python train.py --vocab_size=8192 --norm_place="pre" --positions="rope" --qk_norm=false --parallel_block=false --init_std_o=0.0 --optimizer="adam_variant" --lr=0.00125 --weight_decay=0.071
Each number is 500 + 25 x the weight over its row's rms, rounded and kept within 0 to 999. Layers, rows and columns count from 0. Numbers have three digits each. The size before them is the row's rms in percent of the matrix's.

# up: layer 4 MLP up, 768x256, rms 0.0778, rows 682-716, columns 128-255
# down: layer 4 MLP down (transposed), 768x256, rms 0.0741, rows 682-716, columns 128-255
# gate: layer 4 MLP gate, 768x256, rms 0.0835, rows 683-717, columns 128-255
up682 100:483499521503447512500518549504501514555464496541445534478510477476474454533480567496503445505484504487509492481499475505460492523500498480564526498537540481498472498477472514498493518520497489535510513457478497453490491473481527487500500503488528494483489466477504484505520513495525464490542519475484499508500482468506520435501543454497451446511464443472466492510481511487449500495514
down682 100:492466498527518497473529459478553502540506502514497481488522492477488544465537524491524493497523502508514506504530486526547543478525489524497497476528522491482496497483501518507528513505553524479514492500511489496491515497509465515517491432521472451506482475524483516523486496499462509498513491518454490493539529500536482479470523505478508476512475491503506496537490476510503478505494
gate683 097:485540524539500482483509517566512515503488502509480513509471482536515522512543567491451507505527527519532509516505508526543516516477483519502456495514474463555477482492450490470477500493491534492543506462490514477493537472547504545534503460533516501530530510482500472478498551500481480543477479507491524491556498528480501489488489524472506546533479484499483484517553457517506478527490
up683 098:522469447489478514506498522519504468500571477521507506477453469496443476517475504478465483499479462536473536493541543489511527480507507473476557513473562492506478477511464518536488486449488484554534479496514501517496491506492477502513493500542495477491496547504484496511515511480512538461484521513540502509479479496490518493478502534487508498472507493489468482499533465531494530523515
down683 102:486493504506523492497545478547501490491510500535499510510506524520514492539538538528495469484471525527491511559493513489531515524503499522479514491548533506532518493524475519505469501516488503531484495487507529516497517518531471490517450520472486485493529489462507495472507480476497497496562500503488494488531478490493509519518477523457487528498525511522543502499502542508447508541510
gate684 100:518564496569458517498481515497477502502527478521519484564541464468455507486516525524534504549489484508504525485484507512521477479518522512491467520515518478479500534519513533489491476496544526496512525511473485518485530525508498491472490515479545477466506459464469495477436514505557532548468503516489485513482499481489514526506505509497504466490507491477483499462501525481508449537502
up684 102:464539430486530517528509514476494527496508480500482486471505528516528510481514458462453497484486448534501471474538552450463506471479502504507493514500500515504482481519489459435487516492461529523484489500484510461535476470508515494525491517525458513490469516571527520528536505469482485477525467495528495517469526497509505490503508522454516501507535483505531491507484497507494496470473
down684 100:472490467502447474509499501508526528521504465512458492548525522524530527480477451492480504477482488529508459463496498494500484475482491494500467498500541507521479524482521474487481504501506535535485474527502512486490508529464518457480508507501489508503487542531517486495491492503515453458499488543526503535524503443508442451501454499512513496517503491489525515491514512527482484475498
gate685 095:525482538491470510493518482500539531489520544487498504521513511556495502481484442506470515536498506516483492473563514483470499507496485557515535512425428510473522491474573468480508495539507506529496496513492488534516495497554533554536510474478533496502526483509470438506515504473517476519489503492538501521456481519455494480464532485491507483507503524489520481524483487511491506512524
up685 097:535473492460542535485488492540448532492496466528505478501484486526439516551477456451469480508457545522495539450488544481495468499486470454542491497487531477492444485520516550544522542508536546462493498519503522501491498528454485505488451520484509462539540505525450507542452497527489487513484516482493484525441481506472509518519472473502508509459478473504495503513518487489504465510454
down685 097:495491519525490492494531515531520459510528564563514473523513524531532484549484534521526506493495486496507477504520523486508566524496478496478523477515528514488509489536502532468496477546493486528507506455480495479523492518530496549473515540496513509473456489485482500491518509496537502521459513511500503499552485524439502525501498480510486484491505525459486472552505491463488502498528
gate686 102:507476462506515507514496543489510525515501514505520527517535463501552471492488494513448513479480506482454512492480506520487486455512485508535512536534492490508476497480484498515507484516488492513500494475462483512506533517539507482506479467550479515467534488542487491476497516531535495543494456547480547498472544514443507513529470553513464488455499505480486497504506498499494472504510
up686 110:509491529459494486474478460516481491475463509514478505507492498490488521473541501478512496500544500527567525507569511463480542536500491516520491503473511508483514511490489460500481535486525530519494487517527490491524460520466476500481516525436521508513504507487516505530559471467513504452507501447508488497513454496526490518475583495467527515537491475527495470492492526483493532516465
down686 094:500464487518519486475475525479521521497519442514499527532504485458519462493525519512476495490458456485465508491499507484520490469457512463528455546520492507543490484496520495493504469497488496534508479493519461470513551485502508446501515508514513519511495515500511549502501478482516519539471512521489496500497533512448481456509516522508470511504498485496494509505497492506455468488470
gate687 102:474516505538518460528493493487553492530539529491477501515514450497482493463500459505510486523521470486535466489516497519452483451482509547486506516463489514520531492488523449554458493475556491509517542516533477471509517492506479509506491468512526465495492512476497514514523516447555510506518475504497494529562517505475546491534499513519510479480501515481475506525472542519474513513532
up687 099:438507513521484460497506471512542525518509480498502526470569523486561538434517489427478481483478513500467534498510486523452527507526518509500520495474509475505505522508463508501503541481561532501564513502528488516511488521526479492507484462514499492522443486511519483491523444546551541523489508428527529491521536469518505497505503484465505498494493478536493487475499490506487487492510
down687 103:479526471482502495484502486516524484509516517463509500491491519509493463489507504510517468489482529505473536488481464511450498479508536446495474421473497481530471501550496500471523486554488527494459491487492495538506507531496491493555508510506497498492495494505524442488506492508502479493500492518510525511514531458548505516491513494510481463495451511491484486479557538485488504514552
gate688 091:469462496520500493512514532506508462500496480503516482503541498457467540514526449511515513488492470513475514497466531501465481520522507523515533485490509482465516482526500501522450508533497532500480508527509465478486555525484460526519463521484501543525501513449509528488513507476494504488489516510475479552474520545503487500555468551446479486482513458522495455513524485512452446506472
up688 094:476486526492464502512537535516489491436547478533512494509496468516505517516516476554481489478453496520511519511492507500496514463516459516459509508489523506494495520475485486485522506520490529563487501502493498511511515496489549514522485470506552514515522512473511571529492468511501549520470486528485497502490490532495466523499469538476484501504531488477472498495521463522465467476471
down688 089:535449507527495501541516483516497510521501529498513484491477499474516470473507514471510501479502469485484489518491513521534532519518477533505500451515526515509534478476478477470457483496507507472464482481507515499489506472486473460508529484518513477474528501505532511482498546523476493542501468526558481474502498471451527447501494496462502521491524490535519508528521492480481476520466
gate689 108:439474497491474506507522432553517484515507524497492485489472488489504470502484532494483504489530520516470443529487539490505501533421462503513512522541516483503455514449515533496493486496508575506462467498504490501493549445478512510490489497546501490466517530568510463529527460555490527473498498533511519463503508497493504493504503530503474503498534464489480525539528514487504455523466
up689 103:465511510509541454456526522506501492510475472512497508535496444582491504472527524518506473459507503517531497491500466526484508510489466525512495490483502541515494478504447505540477481502511475459461507471527504423541504508499510556468512502492510476505501526526542492502498480521488472515497493491498463552512504517482494514501515489466505486513478500533505494506480493479499500527516
down689 104:514472480524468501460466496464514509467505484526506505524531514477516518499516463476498525513495544538499503516494488509496479496487497531477484569508520529489477456516482475513476476486466513480520543518490492496533532506519519471518515476485532517485503497528454473502481487470493502487513508485498539498553465502501464464513513506510505536506474514526492544480497532507463482509522
gate690 098:483503526552492541534453491517499515540493532454548520508546493501464463479483483527461501461481535534497524505503522539501498517486494505488525503472488481469487467504499497517504491462434455497459479525511506476503477518513450486574491480481532518498472500479533502491485479484559510477519474494492517517586499520489510465489517511481516514456491473510505442501533501543520487489507
up690 095:491506457515429526516476535500515552522475514515517537477502511514472526500528549514520511472502508522507551505525472532502530485513492503516516490503514483476495534564528467495521477539467477499458494533492475521473491530457503498511492518518534533500490483536504524470471500469531535474477510542480504512532472474464507525482487479479527497455479487479497493495521545531498539512505
down690 091:485504471465489522496472530531481531491528478545494507500511516500482495449496503507456478477521522502477502516529489499491531512513477516485553470491537507470485484502467492509526478509466482529497466505510533472509522512498467497497503509442489495508499465503525542502536523526499478487509514480523524465560479472480499487544509470489535498483475556509528450540509503537481508519512
gate691 105:435530472557488493450535467500502504520520554499446482531495438517481507503590474546512535500490535480488499494501525507520489507526497512491496522502527472512508523519524518493465492518454502480468503503499465492519526501517523480496483490549480489502527504502479474548512481502499500442499477491481495471557452480508469529466469538539491480479531497521490485508511458476519489520515
up691 098:514480512509516542526510522511538507545505476459489562480478513539487467494460569496500503505472446490455530497482495497508472494476471493506479488516490493514512582481518558465487522499505505515511475480510533513473507520511513475487480547491537498482499569507491490477500511506517479496488481550545476522473502505493497467506490513514497481493491460496500530481458497492506497529486
down691 101:460552509517518499474534465484547487470502514498502498483495527489489517518529502488461491497507517483514493539488498531484498486487525490490505508475509506517539490539531505480461482491503495497528502522503507495513521493505492506487496486507491505485539489435457547517506488471462535493479517493454519497535491470531527512537507516488557517495452446501482495487501475483512489472495
gate692 102:481446500492538528485478461502497468518510513545510480513523504484468469475454506487485444505517523465505500533512487542478484479501482500532534508532492498512478471493461528519502526512532551476500449473487537517538495497544491503477498483488478460513523517509497482512494501510491508518481508509503507452510421509490504529506497424497501498532511503470489514455515496512488470493457
up692 101:456479527533453533508483545459511527543494537510544484466557499489535526489514503480499537469503505495467466508498515454500478491487494541478542498501486488553486479490476516525510458528528488468495472461509485471484483480477525499500544508481499540541462460520513487493479527470495478470485521491506513488514473506507486496497478541455486504490459530539475481515500506516531526475551
down692 104:531544449504541508473514495495488530493480521492487518518455497507529493525512474505506480498482504536483479479495490493524469464468499484501505533454495495463533495487505419482487458475457499500535538489491512459519553512471457469497468509501505474484529485482491508466501528522499505522490466491506518462502514477492501499530477456464506543442522528483496501486480469498517454500512
gate693 093:527538477516471499459465479457479491530509496505482488501500457531541500518481452493481501500498476463514481505488519485463503499540501519516469496511508519491506502501483533486565529557528530506564469518499519488521473452472515526510464467471506506535502480524473549489469516519483549486492517483462481485451505493482509495481485551522473512522540513497540507469499498494487507535490
up693 099:493510494545472488551533525435490548535511543537505462480519524480507553512490474527511481508443512480474517505587456540493510468505491523458542491491471556532514517490490503490471484482465488547517504500514476523496474545481508482498513533470465483497493483508540532505490518465538489513515522517500486498478529516515539478489518521540516494492496537529477486498521489489449473510525
down693 102:483477496510498485491484502441515455439476466513514483485499477507490514509519505514535522482514536494460477513474460536504482488461473494495485493458522504528479498507498448503492552539472500501504518484485532461505483494547477490500483524475523535532474514492516506523483519490483478497489475486510500521472486485487493491498469454495462479547524500506507506484501525516463495495503
gate694 097:479505485491476504545491480501515486454477490541481452458476518516487510511493500481506558519500489525523535533514538459529502533490501550527501489500468468459520453506527483473483492537462464527511453502458466423501470478496486489494531501525502455525449502525500519525512490509536477499524515496515477517493478495547480513540483465505483520470523466471494517443500461451520533544552
up694 098:553521504560542461465512477524554535553523535547490515512501469499554499457525481501518462532491520543479504507520504519535475505490521544508530477512519500493521518491498514552515538537511480521523522505504466487509482507501488516518533461481565508557557477488472477533500556467503499465521473442486530508526471522498460537452488508478461497511489499551478504488504532470495539484535
down694 100:501497439488469489489504505496529480497554465504496472482558489488492503461511499517485450492505470443472469471511502500516522508503485530518501565491499486522507508464499519444520552467496559471497507475516507456522524509443537473491493531462474556501492493504528474498464534505485549474515499514491521560501529484520492544494486506502531482529516508470473469538511511477499475507508
gate695 125:487474524513503518511519499500506511507512494527485509506508501461495498485480504524451477493529536538515493484488525481489483484460481524479527573497491486550502455467506531529498471523551505502514462461510496506487494481532465541485474470539490434486499483537467467497539527510477511500503454528519501499576517498511460495490536488480466545506497532495450476472544519511519522500505
up695 104:516509494494497461484505473506480511473472507513540516495508506458487498510518467453506499468472464494491529451470537524513544506517485530472500501487474544503508525541520501520505507468543496488521478544490524501485532506523501491476519535486486475495473497511456503520445525461503525508519497477528481523513501489507514542501494509470523479491456508540476528456484500507447507499476
down695 099:494480496466542511500492515497421527486461522511483527474525455493479509482506475476515545470489534508483547463509453493543506477452494484504496508513475534521488500487526512505487529500501497522543499410511489491478467496514460534486540493501482508512452417511494500484518484490507499485490473502494510466496462479455552501489477532489465520526484499550485512472533493472462538485509
gate696 099:518514489542497489509477472478497513490507508464500506490507515539521493498567506504498506498476474489512498496466503527531461482499525495512488519513493529514457441510482492507494543491513512487502490533494480517519460502481490459499495493507492433467472486511468533501440456523535562503492480482529489499501500483503516467434513483476530493532542499518450510495520457501517465478501
up696 096:511501469487515483502503519489473571515483522530521524489470478510543480447528491530495493521523568517510487495511520473507502436500487484512450491511485527473525493513515446473493487529460468485521469473479539491548470482562526498469497478483519501499453468520481521535529519518472487483523487532467529462502478523475491509471487491500509526523512478501453491483520524488486475494494
down696 100:491526520453455489517483512523516488478467458483495514513460529526463484496517454483492484509506485500508507487498504485460508482459473474496504513508537533452514517511508497544516507483514475429456517489544519519472544493505518511478479530491475541542546498535498504500523523518462503479508486485493528429491559515535518502552455495503509516526436461516475498507501493524513515468525
gate697 107:479503507513520500464492480558518527486515524495537545506489491472535512524465527545493497510490519528507509511503476472477506508501493526537528523510471523458453491455475483492480484528515525535574513504503512493496507567483492533501510461498530492465500486536495526471557510454495530534522513537503469501573489493490431518517498480499505494513506494488514518505522509559489499489500
up697 098:494528554500480484478484481543523520509521543559533506533515467520518509487524515513494507516486511477487490525490479530507499507506532530505529500490504479483496491488520478469495472547549472495517513515482484494508509539516555486505518489494505475455545455505485487465522511473477464488536510502494486510529484509484455479476477513496482481482476467507466494526504489533465524484530
down697 087:492515529487490495529535475456509492511513476500538511468506535497469490519466516507490508449532543465533550530545528499512513491474509510514513458525507533515525510480497513504577463493513476503506514514509482494531536483491490451517516531493462469524442536521485513518496517491509507480499493489528506495487478489519506452491509493423484481487516484522497477456487462504532497496501
gate698 098:506488475492480486524476464519487438507525539491478517504462475529556476526484486497509507569500472540449494461527510528506511474514517485511502505507504534469521493463519501520479516502468481466527495525483520498519472496475477480512505516530481548510534513477501492509484520456512503486466496524541549482491507533525492588512499482533493483494512489501527482473516485495531512508488
up698 098:504515457478512501513548478500507514548496467448520502516469507522527497507474486452555493501522503508484514507497547506527473485526509548500513525511513543531494456508508490506515478507512474507519463491511513483550502466481519517492530535527465518503502550551509448434496449473479509508440489494522503490470494474478522509507437474528466484511471445517522491491497483488508499492484
down698 101:471509444520467522468478506458505463518463542523524496512485510484540530516501502496490503502531471536481436481496530512527472461458500470490482423480463544536535496488511479487518523505532486478533493505471505475476500486489502514467512522501478523491502527446541506506480480476515512477479491503516514536509537491544531523460442516529516474479527493486537518491521500508487461545461
gate699 107:454515468504480453507488544517525457475492530529508450489504460468515497524510497505498500516493480467489477470510475496511498498511463508501569525466529479516496510467504497519454482520462464515488506501480487511462520489525493480489511468516492516516483495532533485527506500531516518496478507506455509489525519491468483521505503499512476491501515433466500545472500502505502495525471
up699 099:483516479477484479525517453498516479509525498455488524487480473514495477452532538501552469497480489492490501514497470507519481454518514491477499479555532487520520486530453542484499490491495489482510561513468493497479492507509481509518498514496487529514494485480485411514491541568546522496477510468518459527520470472499501488530462537468487474496496495498480524500488494482507476504521
down699 105:536471511505490463454456511522478501518489489509455489505495474497523485504513479457508516453453553527465509520512472502512529509533477524487502533508506550483492451581465499531496517518478552499501492492494492492531507535480461463529481512533501516503484462543513517468479496519516516511476497479531466508506477515523467491475484510484538481473486527550495509550491520492471479546486
gate700 096:477489461522543471487466504505494490512540516506540475500475529455487545522487453543471487495498485519495491434488538550478531510474511499515513511516480529448485489497482479518476488525497440511499480537492488492500493481458461472471482512490499505498542491514480465511492482484492504480518502552481455488469505536498477477509531543454489476514530434479519517473529490486492545509517
up700 103:529510517475513513494515479478477483517487471458474493478533533495527469503489514513491468520472528546486463536512498508561534535529502524498544495473518497522466481492511524504497538467465499517480447454554498544503555465485522517489521473518504524507522481493497489494487533508467523520519464495549539475476499465508500536480503506491473463498511563477488502533494519492495444452521
down700 102:536503495478505491511524491492493514528477505497491500480506465530486565477536503518480460528515472494468502502531452518519519470566515474496486514529506465456515530456527505483446466528498541509480479487482519496516497507489511526497470484484531503462471499520556486444473545520506541484521548504526505472496519512508479511505462517532477474489508531494443538465464478474518509466490
gate701 099:477490447479495493490517534500486481519464519526479466467457500454519481556504500528475528464491510520537504502514459532484494530474466496499492499539503497479496494507485531485497507534503523513528496545471501484486491519469536494465488492498527454505521496523493500534510519539527550517504528492497510478497480509543489461523483500447512499474474488522509469482521487528503493488456
up701 100:481549522506541500464523469492459494473501502515495527505534509475550514491512437486516525460462514539451486488480475477492491489536507542502461497518514501513549542505496482508496463500527480491517508507474527467506494450553487502477466486473514465515451481503465519483508502440512485530454509517493530493506487459535514498512476490501505531540491518495463504518518495460504530480461
down701 100:518486522474501470509516526478517464514517484548527544481522509536486529501516551497461495478513452515475491518550509499502534566554501527523513501503502482494520518466473534478529426458494504504467498500548489528523520459513515520523521503522493487509464507475531518533483467454472487494485520458477534514475487519515532500512487488498482497531507480485488526488499501476480498447507
gate702 095:474488501515509543497503472479510528469484496518491520521470450513515487568522505483509502514465497516476511511474488507497500473501567501496513518507457466512476471503507523518501480503498463515508526485502482468523497531529509506511537460515488512486500466528525426514485534501456451451488491533559524507497428466504567496460494517511519446501495515514490482468520469451513485533473
up702 100:511544507505494521458507504479474510567489456521506473482498516517476500477496466507508477497535481550480484532493507554494503527483536459538482510498511488497488481478501506511493480505499508540481487478553535513498492495514531532529476496478476496521490516524483503483516446509489478519469491518504516471435498522516474487449521522518479512558522492516491511500527517506516486466521
down702 100:531478508572489518477491507529486513466500468493513510507543518504513495485490499523538505538482488528501481477493495505484496514499490504485461554508520505502467499513508520496504464490495496484522471504514514520566475455496454500463533470456474508505560563508489518519470471490516505527477484459504453512500527467495456513480505518518472504506486508492521447504461511481498534482495
gate703 096:452498505522473491500497507508514471565540501500469480507496483536527502427475504502485501505567476506511488491525518495509514513465504476491506511482451511531508508524512464513432477508504448504510500439520502508529487467500497466499497455538524497491508507486506537458558504489490483513534483495505470535517520518481481467478492463474495421510518486496492505515494525498505519460508
up703 101:502488496504502516498494443487515510524515529500484481495530492532469495474489511482473540516517483518480547521498472509491531522476467503507498501506525481498526534513501527543476554485465511478553445466511501483494507501475483483468482489510512540512523567475484538522565496517472490524490462497520498509536474463519508470509495481469494466492501485480533479479471531529476482531508
down703 104:530498501491502528509494483492537505537496503518495497489494478527504506506546492495492499508479507470473482514467485489512494535445522514537427424524504468487494519500486485510507527507502515468495502534478508505505473457517495505505480503541504519502490511475474513496481537542510477547545494495457463450525461500520518449501492490498476490494513527471506500503538501480482463497527
gate704 093:472532503499534512504509458473505516542542494479510471484510473466490462497489481482490487558516506515474477505487561541492485494485492461484468549465482516479470524494446525532504481483510513484480456455465562515493541502509531474502510492463484531508526505488461497485500473507513495511498476510502487507503485467494465510481476432549535496519491513534487473516549470474505508555523
up704 101:482473507522504489508472488486484495529538549505525486483552516482482498515493499483509495498532476532496460517493497524467507503537500474506525503525478493468485482486489512527486497497547517504503468503484496479494527516549535479453537482544442481505522527509495492465523515498477529500504504491516443506496485480520459480480491466468525501556473482471452498524563495491494482490513
down704 101:499551494455506494495524534476535484516484500512501497490483537491471473505499524486501469504474483493532488492448459514495495508512544478514566509540473515494501460459467530506486470496506496521474503473511534490513469490493496507541492489493492468528468511515525485497506529560459498504495491500501532481545479513479525488499533541500486512526524545480505469487467480485469505521461
gate705 099:528443527511458531485515484491555505481521496517506502485460487492455454483491533472510485530493469478516469491488490525511531514506531512506490541469460505466493560524503531510522436485534528514491477453517536576551492473529469478460464506516475495461481499532508498504516503492466505515521535495486511532484504519450520540482470485518524468463488524487497530492510521479522503475504
up705 100:508500446484531515480489511463501520491499500553484438510510508521476471476454492509523479496466482492533511461523499461539511497509492502500475502493493510513479523509522535484529506522471492487514468513524542498500498501476489458522507501527524478505505497502494523512504510519488484464434471533487444458468534460570521527488505522478489484480474537492476516503487499473511498493500
down705 102:524496546493502502491464493483526462512467451512514529459493529523450473477520492515510504487531542513444533552507512508492509478521514492503527480503508465476517507538484538476501501493554492545497543534503515480529496501496525535514520513486494515522480528512495514515501493505508502487522492511506502497479450481476498448510495521542454549488501540463501450485497488527468499487497
gate706 103:524461513513506531498481486520510488519530467508521516521518511509468519516529453492496532525543471516483504530490507480486502480488475459497495541504492487479424510482530529488507495519496485513517431512498492474507492506460502476497467485456501521499473480528508477535552516510484500513540523488528497450528499519466520510480530505507493490497511465532483497499537486510490454503490
up706 101:523499518496506525511530481497505527474533525521481458499528515475500463495497487493524459514495493489467485494508512572442507537496486525521474508511485499528516504469527485518498507501465518518538502479543499512557488512512506548469510480480514507523518500479513523498505479497511471505548474508478504488527472536528540497537499470502499508481510492542484549553513513500512518491506
down706 103:519492515477499490509470536478527490500497531487462460456459525507497492482475464551484502506541498488514519503497494528506530533496470539508504485496513511463545498548501544470533525494418443524482522482504495464482459528504502501509500512498505508510489495459511523513512540464522486488482512494492488482520522512500479489542502448529493531506528523529511498480493519517494506467515
gate707 098:471505511483530478480500536511514474518512494464526494515542512474502500490479511492483504456490494510465479509538500510508478525434488546522529508492529496458510458482468513497517499525500536470507482508479497524517467518522506485518505466478437521512524501502489495499544521499460530523488496524520519485518485511480447461491529493477555546487444463472493499501498506478517480487537
up707 093:484501555523494537517497499469460494491512484473522501494485485481488504510515469524482473512488464494504503490446497534442490490510526450519470541497445510490504509524523462481531463490504491515533512470511519538510519491496459492486465524547524485510512525478465504515504468468499515522532499476486484491485539511500495503511479473480456494487521479531497519540506476501464478497505
down707 089:540472494496482491496518497479495497480465473484494512477527462471496506518474507502499528487514483475466501478552476502539491494523493520507490526502524505502515493457470523516504470475485510436472504537510525493527536515497476494482482486483471481525512486548497476502530487503493526475520516489537509496535486482476471482488526553467492520460451479485475488504513503495501463485478
gate708 096:509464501502484537478474528510514527478438538486459509490522471452479506548511544526466464480534537517516494524503514511485489487456515475515545450462538457484518511494484452524515521463518469519520474500501493504556488515516504488494516495512527510514490578525496520518510492497544518488515500513508496496473504507464502506522549503479489488517503489507511483507504485519513507497536
up708 094:520521489536489502495480503536535523495504541459486508487523489465476533502474545532435506466498498480518506475435544494501530501494501487513520533520532471487490505525513505522512467541495503503525492482518530498501497516477494469494507520512531529494499561496520517486475558479532505496497512517498496499490511537463514507509509517513516465530511510509508517468496548481578513501480
down708 090:489507520483488469492503502477520503471482495477491493488489510525507531505483473527508515498504515479503488514497471521456487497504501486499489329514536519524497501504495471550495488491503501482513507503494494535512479501506477497501526499493474495522487527517475458476508482492538483486534523522508489476507519494492472508502498473488509510497473495469491506515511510501465503493499
gate709 100:472500458515516498501489485479501468514511515527541485497470515517523502486547523498518484524527520559503522431526465552480470484460480523446476515511450527511495504489503502519512499490501517505464509512473491485468491518505481524529530504504506467528530462505452495505523556488465496502508512500502500508484487523474506505495476474482487537483470524522501523493533485485477505480512
up709 097:529500510502499502518525495493477498525500484513528502525565498506491518469492494474502512526526503491492494490468488434463513489461465478502507501506481476498509513498485453480522514542495516537506518527505510519505458490456471492529475488507508554477475488484503543441481503447529485495501510451513552495470538508501498528520498477503482497453547494473552491493520503498486497475512
down709 102:480453488512529534495501472490507511458495514476513510517444499497478517471493484477454519527501509513467525469483503521492443509519519499507496474462514481475502470448532551467528489497487529536496470548462461561499457467524481528506475497489466496488505491513492508506471473538521516486496553512510492534527547503530486471482512456508517528545514550524496500465492515536473506498536
gate710 096:497462529528557455527515524490513520516481484498511511555507462499553484487479501497490486533507485516523471500484523530497501448488523534568482498518468533493481526527529512505508475463487552473488530516493510512462571485519450499493503509519568534500507539496467509505493468507484511520483515484470528473484497497470496486438487540509480503506516524476502512506516475521503476495465
up710 098:510484471473540467537462503482502506480510499470542562478514513522483520475535509484479513463502503491499487483512513496432506468490499503499463493473503534526486501496543491458555456496486523491474501523488505496465531496526466484499529493521499539436547490523484533529508493522507501520522515462498496513509489467483461502512496527485500532523503513482523528513508505496520480477438
down710 096:478502502501489502523500541486480465498532504478491529506535495470505499439522469494490498498537482533540490507475517479498512494488497510523502500514479507534540530509478516505505521489520500520487508514500482534496502514453551501532512502504489534507486524485508489504512483510490487443504465500506531495480517510434470491532511523530565482558501447494502470489502505507491500514502
gate711 099:503521481510454545520459486506498491512471511538528504488488498519502461466546499527489519521478505488495494552515521464519546524487509503483554499513469509491550523529470459498469525555509445483482477486510464461484501515524461524522498470492508532466493524524497470549514525443566492478534490483488479488468518531475490483514515510494485527509460481483520485531506490504491564522535
up711 098:464498516489509529554506493512501459498462495553517509468538516497524500524493498469520498530476515504518481471541451554490508459488501470498495490467482503513499509471433514473473477465477485499568514489511527503529519525485474531515514483493453458485482533523539466538522511498528499539451520509507505475497511484496451488519452491512511530489490487541504465495519522476484472524516
down711 099:494491529492519538476524507493461518508524457494548498498480503505488525507496496511496516523464451515516548463502461507545499528545495490497494439498512450495506550496454498511515502490484471520457514473476522468520470475473495487465458535521486508455510454479516482471492479485537437507485487496508536481479533491493479469527548477473478480468530531513487484535495491505521538497508
gate712 105:474481438514474526459454498494475497476525500507503509488488465509506505519510458515481457525514489532511528507481472499455497456486533461485509499465510515507517522525488477545562502526483516516525529509497523524505507475521471465491474453470506473492525514483497528467477538478483482494495460453487526537469521539511464513494481531538496536522498468529499566499511533507515535462479
up712 098:536545485507527480459524522497502464461506477504528506533522452476521474509500533514502513541508487497485477495508486535520496536495489512480541479496535477515523515527516486518486490502489515517517510496480525477506476533501516516496498541491479466442512514537475487544510476464505483451451518507457538495476503503509488466450484470498479513461481433508504532479526517450494493490486
down712 100:519519481480484519510510452499486478516476491527518506484498465493529489505509510502514512495538478504480514482481481473540466540479488488510472504511511496518514537510519514466538456489519533501509498462511508502473477506487549485537540512509523493473489528501454516472479513492515501488468540483469538469507523493498497543489512511480512490547518493533517535466485497498462496441470
gate713 101:504511503534513525469486462493497558490544471441505569506508475540517464462521502520487471531485499528482512508506507519519497506457489472480547534486526470514454486489490506461499534508468519482523512565505486484506519512510452522507485458433557518529569489525488488518500460476502491486514493527477479503488507496468517478459503513524494474518472529494500503483519490465491508475502
up713 096:463537481507487508467516569490503488520466511443528523463487514522513488525456516504498501467511513465499457534480507542545512493486470486486511516565475538532460482508488567469478498499496526473493457507550471466519505540489470509509491528476488470495515493496500481484512507535474552508484461465500512537503447443519468484492470463493476493496509519483489513467473465495534547464495
down713 096:519538507494533518469474473519511509479508526492570516495518496502473510511528459512494503508477502507449536532488482477482463579519486489526520513510502519556494500493477481570454500528489505479529489513501518514497514504516487500533523473457503493483524498526489492477502483537479489469528497512458501518520471465507479491488490496532482516507458551530513517475478485528495520479509
gate714 094:484519474521464486505504517471441527524527520472535488517441492534498492506549488478463534474521485512487545525496524501502526484504535505495495515494491499531489529515536528528492491499512527505461463514509506445541481496448456456498488472530482482512477497445523518492476493451539520516522463512523511447502485529515532502527551475465533473507488450544459496482513500528511516494488
up714 099:483454506468535510499465475481483463507523506499517479491485557539514467508518488488487525505536509516492503478471513533501484471486485470485487489492487507502532549492569509510492449498505457509517511445509524483553501466494494483499504515515470516512500474484513474513527521477498446514510498501461493492530509501523496447482494486487474547508480492503506492488511516484468555453488
down714 098:488515521496503446481474525501483478505497486491496488505491514505479492464490484492512542440558524452526520533474549479500526510490477487499509491536502526465515525494528516489549490515540514516538530477529502555512503503492497501473564500521527504480488562470527471527492479502536505503551526485492510498527528518501522471496470519514468530510532508511485484489463499511445535461516
gate715 101:461510503497504492523487484506531502460515504503483529522533485482479492452537472506497513489477491516492518534473508494503504507491518490472515526489446518504490542507539515505515489471534480529490514482445535505528485461544495497504505474532519482467493491492499533461501499454533493468526435507493484512508473446519471516465500553495479523483434480481530503522499469481511493527497
up715 104:519508528518475508472489507491489564519482506484439460488483495465512534506518511548484518486549465464548526480460528511466450525531492514457509508508488525509480525508493510524449472492471472502468543475488480484507542534497524507484517509489503517483515474481528526519492518504488482479513474525524521548532491499488477512452517475447456467494501490552468485461491507534504518536542
down715 106:483486511515506515449501448477537472445485480501502516514500495463502540497487477486521491466488463477497489487474471483535513541490523491493579473477490479544509514494486470483500467480508487519518518531511499495520524513495508511509566479541497537523505482494505500503513524494512532527484505531484461468505511523532484507518474496476493479480530444479515531498505528458505486515552
gate716 103:492428445498539511519504467512508544504484506496497492471519516544506505483522507504520490520526487519513484463518445490461526475484496501456483497516505466493495493533482473484486500520474506528512457515484533460449520482485466467495520497562470500499496459529530459527510477543457495526506495495519477505511483447485511493519539495499513513520531483474484507546520461481556520476493
up716 103:518503472481484503514486488481506563480488482484476555460476484517491439477504479504511471465523501520484510506530487518491494485548504544489497486465502502470465524509494439516545500520462477473518520534483511485473497496492529521515514499535475543490525520528512472544547496530520488488492481481518487556459498504475484503525500479513489525533493477468485531522490463454515508523490
down716 099:516486547470487478505481519524508479475510501499555513522501498517492493524484525519511519514541479470519502520528519432517520503538472477527501556540510523480458494502462499488592499461472506462487488513446454482471509477510495502550491503491519493474492544484500498477524506480514501460516532521488517466486504475494511482487472554498482486508510501474518485456515494511476495515514
gate717 099:449484443505464543475511500535498492467500562528454512507523507520525455468559520486510433461480498501494501529511477503513450526478540479497526488461501481530520511530491496512486520560502486490457517497480459489509486470509488508472508463515510511491507476481538461504515507476497521524505486494440474500520500498534481517471473481441470471523493518487481523464520501467496486490526